config = dict(
    hidden_size=256,
    norm_place='pre',
    attn_scale=0.125,
    beta1=0.95,
)
Each number is 500 + 40 x the weight over its row's rms, rounded and kept within 0 to 999. Layers, rows and columns count from 0. Numbers have three digits each. The size before them is the row's rms in percent of the matrix's.

# layer 11 MLP down (transposed), 512x256, rms 0.102, rows 271-320, columns 128-191
116:468481472472537462519506530560490510452493512533495488478546468450581521504477523541525607520500496527441445476539458503476512490487396499491391504499509477505467462480385506519562530504454562
123:536395443443434515507491585430488534484585449505474481503426512463449513500506540437460541476537484512525475574487523539479467507495528481586499518473506464532531525502539468517527530536478490
095:508490428543604440473492477458516583561548554493500507412547510532569479515491519502447451529497502522458500490527414452493532496450485489526531471504512477537548461465442454513433555439511504
114:486512490504517430555565471566484494473509486520412493472442490557470479493528536483497461458504457557535528494531454485549475448526472459521456496475522457495520521499543479488571549511483595
096:539534483491449581645575477549496564533522486470510557533447506533567500514523461528477530480516478463537586542515468540487497496464506499511518505490551437474445445608487471520537490483503470
104:475421511517504433363563485514432550524504521493515525500519505488541498538545552506503527553522402515511484503491522498474448571421530464477481481464492478432468529465444474497431514461469560
096:521513547507526584488465492466477519574480459512422518458507476534553577476473469508527469511473496515507580560407467430497435554475469405515488538428521496506545523472464491498520491483498539
111:529538546523553507524561499507472550524440536482503474474489563499496478572600511545408460485461480464443500477511474513506493528556497430513511543488481581520544483470556516468454535471520508
105:583517406539520491517554471503484476495487472450497467495461488415460614493485473533467471481577473461524500539476503474490493492619534474500469479538562453495538462471481421516532500474486480
089:527611515595437551430415555449521502597493490492500480526458493541504516490522505499562488468568502403592470496513566523541495568475536455456467445550513506493453505505518457494487489537516538
093:583508452502523495458559525586477485545501526496520465548493510497472485479574559568521575516517438509519528585453554519558512506583430517410485489480451567500481532481460482482439552569564561
099:522489487526493534430477478451563577534386516489491577524422527511491531483513446458569542474496597538472460498487508490515462504523457468495479483446451514497551490532498452548441513492491460
114:508537513493538493452558546531521497535415493455521474504499482504503490533507485536533512467491491540480549497525502518544423499480509496603498448528518537502484442530500519480598533551509561
112:516517497460508597516509490496515515526504544498508377493583534510451567559557505612479482595463450540485499518521465482439531503477518454501553452441493418534492527507402516397475499448509562
107:514474488492479497415498464529491504493496550522528445496587508450484480532522502493448489432517488464509428455511510534537533473512530429516522489469440562544541430458544533477553447528469544
064:449446514662507510457455577473612487516551443408560497457537549498553470484473468470512492507475496485519523490527466549509469525492525502472501511492464624504498533474492484477524392568512512
110:516562491540547561545485513563484462522499524469445521528504602539458532451564533526506535496443636509514563466574485525491454534446479406536499540601487511459493572581447529474549524509540421
108:477390471492421549515504514442518499597485487498448495438546556528462517592485517495511478490476490480487507415451513453556411491523500511466432537583471505558490482402530499504538521424550554
115:501506456521552451547441498492493468512533524542512448537505451497496474549438488507536538510518425417508482525541500439465501473574472518511482517455486445564539390462507486490539489502535442
086:543544533658554412472478518459529489500488507474512544550435440490473411479516471506455466454510605448472488495500404525440498478492529463552504477505510529512491585548528502557486465530590506
091:527504468556501526499491484452530585526422475453461515376488415453553513510569521443446510513511567472548501473455499480479414587534403508478475536435477452529498515468530493410451496518533550
101:524556432480552486503541457529484453546470467474523521493442555516468525437514510525329525505551543450509465523521488520491459532458468492540530465493491511501466509545524482560533527536462562
081:544519562445531591500533500516504529475470482463575560498550581433478488544584453505511527534511533560533537613426542539500422564497501506458505529479529526483522549485480541549524527492538528
094:539415527565448554523491430500525446511530486506512480524503517516517504467523575509598481464576440472483462534530463510605528505509499516493518510554516497542487552540466538567531499522499457
090:486483506524470554647453554484460545557497477592446508554437456527519532470489498519472533551524494473467561489482574539584502450526488486492470482491412536468482498514558519496481525469455586
105:418499471510388484524453506490558499530552464510527532484444491419472485561492526476537538493524506516505491435492478509560515552525505469484600510432551477445560636444497481475478472478540556
089:500542532494532450399512534536516521468532496531450516475459542519540514490454506502475473510522428485466536502503504518506451491501602491520553485457406564473520413530501475518550481602516537
109:470512528543428499527519503510472451511512440463522553534533472510612480514454558527384451472536520474437440502487511479521548463478521517511509485529493510459513534530487520573460547470530544
113:548550518477538515535502469411518441461464407501549498533513576472510419404471492514512533561537444529486559436522510495457552507530474517463448502508531493463520445476490517450499495526513505
098:448490512483506569450437533528467553563462488469497485493520467459540584504432498436548438602542440450472500520487471465592510485544480534462585490529530586501520495564515436500473468540424446
071:543429507506524470527441566516584502542484486483524501461521528545547466462434527474516472460480469528551500480531468517492497501496474509526550535490419655539510523455482473481476451515492520
110:524489534526461578507458453530524488506472458499511496450480476537487485507515481513474508498538502491509530556517478554523443425483444532441444496507516500448471529436508497465627511429556517
098:572549523532510531527435499569545503501465528486436538478559524541486489534498455509491524465505471477458487540505559508493491449449499554492529452494515435559548447550438585484553528540479547
101:497536524536532513438565513455552505472506484537535505554512493452486480536506516507549534471487483485516486487507530527497464463484444456503480461536447498548491533458500531472460449513498549
101:436562514526490497515447462554479487447497516512544472477494460527449516508417532488504498555507479506487506635454455543523499414501542457490566517490537478458529419484559477516544516496522490
092:519404557464523481528540519481510461463502496535459432431483426495539489509503589499503595516553496518532520497551483556534443453497457517521578488535535434520454504489557449441514572532572566
088:527488562582476442439495478424464514530505527479610457481464520451490458524529570530535487538491487403557495451493454554537523521476484457566496527446537459512527554437512498493479468496499521
080:491482533547536458560524463460555484502458444546449492486467503560526515535521544535487504537522547519486441570478497574598487486572477513506426491508513489483527552455502516535455482484539543
116:489414499550507496514494510528478488446478528459458511472490467408486480515437465475489440515525490503483498459533487408515566411545513515473437478488549520551492530508497453481481500531417473
112:470510521382455494492486499470502559506596457492456493438516483495469427490583538449489565512493399518495454551540500554465479530477574476518491506515495463458480520532480460480502563465474511
128:475418427522510470455487413548414516486480450463454473504463516458475500552509445465451529481502462456475499521532467497451558403493493515479510578537470531557509473483535480538445437451527467
065:528509416531487540478562484497453537528400527488522487514492482534449579459503504582480471484557540530486480444506476462475434487511507498541526456578544439487507587508501523502557500502505495
098:479465516494412452497439478566456429449514474498515481426477523411482445524467491501506418566520480477503503516533505567536561429519569515466508522489464482484521459556476572493482519508469525
089:532589522566535499592477527511536512474477447540457466465505453526429501563466498478516515479499511549533480461402447509507524524519427487509474535524502538473500444474519504559502494502422483
077:410520461643521519566448450505518413479490503413521533485486499462520511534497517432514485531547459460518506583545475503541495469542578489521475466514550455533483500511527451490492389490519467
095:444451475509510546531424541485412605566485436503484461500470528542486473523448481540478466557572477513570587516411486551555492440514499526513556492511506494517476406498466458568545523458531479
077:476430526437467499560408500507575518539560477505548523479482540472506493542483511495529443473516530453484524460588498596578540533460544506484543504474525538501509448462484536510525513564491489
110:434553538514602384568474485511487476494528482475484462560507494524433591460520517525466545523503521500494557546463528436500513475444505541482499534537462521587506440493522540486433491483469534
090:499567480423493548540540458523424555542489501500545545448507560547520458527496509524517435528504507577500538494478499517531495488500466486482560580512477547497466480384521441491501538472534530
117:461474519499521527531447507520551438548401508461518506509484534473510527596470404490499471538457515494517421458457521534439488582501476469514494471470486492522525464519453495417466573541474529
# layer 11 MLP up, 512x256, rms 0.11, rows 272-321, columns 128-191
111:535504497479525523509591479558498514478546493539487540487572546537472537548484548480451514557488611545502517513489500547491536462567518503507487521502536504502570477491515402549504596466450499
095:527494564530514451523528548541480556499498514514531472503567519580431492505492501481467543517517446537501514512503552550481405414459515510538503518492475500496466483500500532474559428534547446
111:482446585491510474529525482504454493476549517497490516504550411498541555520443499514582548489552457520579452512562523501466531520544463455497504419483543536527487484516538540544496484591449459
101:525488551507456529477551491452472567505473447544475507420477559536485506535534507467448526477509513515443450494444510571477522503501493509519499450536517495536425575466481486433545537466431521
095:565500500555513501432583490495541537542497455512506537470526525527484543467471491590481400505583456550436473544469496549479489546507563469527481476502506467546428520545491476522522578459497537
098:481488536494523545479462463512506487551491492550443506526498483499479568510587543527426513436529521443505478489431444464412525605466532586503524528518534450441444535454571540454555590519438487
099:437584525504492530508469444444483421499443461509443486546499483488485576484538506534553494383546483518486510502467569515462484505495492531465456484502522410527496492534505547453502480522528543
101:518497403514545502586555518534509537534496519506542528505506434483480568484522505482482549499437476527567581556455495459498468480475415457541421544476526519517484448487516496476505498532448511
101:498522523475535544462502498550486480475422459483507473449587477505516517559504472498502488396438528500597535463483569450490477473513533435429512477488492507507471532531532544535562583497485513
095:583530520482509500530423484566446445487479557479461521508575513513436496527493488509549464451488519477509504472498512494451527524449454586462460461508505510439523501417474603478528586487456454
099:520569473475483496490534532486552509559510481530523528467562542534450491508427450498538542499464490489553503514499577530484522514487514526573485496426472497555476452526477531530504522500425609
106:505495451496520477471506417509560508496482500502512508433548469501507566484497495507523571517443439500497520509495438525503496515583484491541449488492463521466499514528479559463595470484475535
105:500576493490492534513541537522523495464458521491440530513493542486431526489468536425484477543401488512544539509555502470481493468575516512502469506478562429529506462553441523479402560499472540
107:517473485484543520463531461456478523457506534513506510544496479527501547495543553539571488538504498506433519441542432576449453411517450435428430501528439476547570478528504504512498499469456553
107:577516424465453494571494503515509510495540509493558483507514426431497532552453526522487523471537556494455452534510456561418567539504518484459510429490514560489554520544528476539487454509526470
111:427532422453535530490519483516461523537508513541477453434454485598441587516586535474527525517515527587480507431520388516537495459532510519481536499517453432504556484451459394449518497499513499
093:455514565492486526485525573513525534509532498531503529496508479549486564598481462504430501482485519439503526496503434444501481466498482531551468514529518488496505402482509500414501521495555531
108:514491584491489488473488542491447550513492445563504551542487489503520516474506473501511541485490484554569544550543469530510449475434491518496473493511460488505409502601506445514449465493452418
098:526540482521505514558507596455540460541481502471504449511544444478507476416553560549544530535496592515430449501516562481406541473555430452518457449530527490513534574537483530444432495456516475
093:472516445514499567568509545524484510471508505462475539470547480540548551489537493491528504477445473553447524504543488474508507590596501446530480564505470456436563466519490528446504447558491536
096:506524464406461517493489495497517414497420484500427538531519484514493528494450496506430514497500490446508555437495523473498451396525438490535506496476469489483489515514467426519466490525452523
088:490544491481501519493478431517434506528557575476514443497492475449480525480513484535582477462494507467536470465424499437506458504573440519457506471509532520509508551550553447501520487417494539
098:471521539528525530493538512447505498508498511534505516532385457517464505538519500437559482535400462468503549489549484490487504472519498608451430500497501453540532546534506560501473491505482516
097:460494575521520527564534568533554485568499420600497499491496522448461514500524468514602526560540535542547466499507491511483537500517447515595473498486537566517496489525578543544495518495415464
102:518437455499489466514451492524569546495454450515542519508506490467452458530551476459506481541533511528534599444443470507505508585473471547476512485565407504411466531513485471510433491587526543
094:522522549499485475533540505525534508425443531490487525539491479493493533368495507525482437481554537464540522545450542514476488526467446546562510465526574481557471506501525550497502556480542513
107:560486537511475484498529513566490498473489487498507534546475430522493498491479490519456465468543512526508511564558532456428502539486515566498459502482499487530503518500485433451436495439537540
109:489537544501515521491577582530483446536498543511548563585540462543496515439525476534494473452550546554489503468506518491476495557547468440493476540489492497424474479519493493450496558523521515
099:439454474565501473508505555448445436498486469495521480420464464449454590515467513514523464497513536421473468538453508474463502546476428517543509457491586477471573550447577536529494521518498497
096:589533389484506427571522504485554543552555492505555512501496497485502535566508490520467476423497554484526463555503445498437534562484521530450487453526454538452492488493510449548500499480477545
113:510447469491501508451523515539540513478520497572515478428517418517483489543485438519453430543511489469501518520507575464501469468506405553483431528522527443423527530509510523447558480443559476
107:480531547434450490469521573531528480502539544483494453473458546543509493467487525491468536525519510516513463478462488517541531506465567456477464440470548402478517485491496477473463554526474588
103:492574564517439488519497514573489490477456491522489535511528521450520486504480543521529502501458484478583527420494459410439542546459525474504457486532507536504458457467426501432523505501515542
102:532499565536515529525470532557553529527453495450570508400507459607519530553479487504422538470528576522536453474492578526472437534466580492515494469457498514542535516458484474509516437475515528
097:493555538558521434470512460583598449519482473491524571492460557520474539480494528476452464521508456568585413461518441479450431483500543538464470526529524537446485499433495517492546502463484483
098:483531469454542494513479510565473502492509495493517510550427505542547560514537511505494473397545395517503541465543455497418466472607494580564461495489507421490537510555543475540513545432451470
105:474534494493477462511490499486523446514490479547476508532451432465500514503479466452496488419494496543477521457469509504547490485478542407439521459455551503541503478491497459512545517463471492
106:504505517498500489502488521522517478467509513503577484489483496443490559533455516472429475489548521450441456527560431426452517491444496496475522522539435474538473574504565511404419474567430437
104:458473490464591494524525550486564509540486453510466489501484458551530576533461535514491527477492469419501476476485410494435577488465518472486442466494499482539467515515470442481512498513523549
114:587468501520452509537547504536464557510505520499525505503469510486479439505485434500596524438436519503500465492636428492550495473486472446503527511535433462468497498477499445487498483553477525
077:516543501506547480512477522492491519403537456511391431584620531543479456470495514464463512521453490514401461482478519505458515543522515508548518471525392454486522527419511480491473550442456481
098:367494465578543511511450482519540495501459475424511575573510509492473503446458406515506482479549553473483508504522537464541488523563560492444481462549422527492436489481443518494486506522540498
091:536514551503461451510491446502472496483545480501519476495526524498520507487524529544523473491523420493511520522488567465440505518473466518515501511574499478513463444500546486554503475510442471
093:446521476464428463541492470496556490508473440495475519490519498479497528459510530468419410499499547538564470542476441481421529555535477499503527528553463470473503522526520516595445462432528475
095:539496469530499475497547559465476449445490592489487535490448468534470507512514534537457501548475558385477498471519522567480572552518514504480575492490532508516545526498492527514562480495446465
101:506516470472534520575551540557552531519451523530466497494497523474483513564572457547449516468511544456589541520448552471482510518528548558539461534451520470468516511527526500521588447551504560
103:488525540560469457527527516498454498528495496451505509563498441466490545527567494485524552553544504544500558478544495422459411450437505436538481462482502479517455482496534475496409522513493513
100:494507554498470500535475497488442560563465504505460478467543506469465499520512489505496489567487458517514529542472485534447504552475525498488445459500470512559525407539572515504469442529546524
106:473493470509510490451477551486475504437473594534466527433525571510499573468473558494553485581544476568434523417480515530483554505553392498489461481487459470482430454549525457437463434455446501
098:517482523510499457499463519469482479526449440441550576502515417592483570453558454503474484514549452538478547407519504557528503506516492473489428490431476494479533492500438492521462496469466520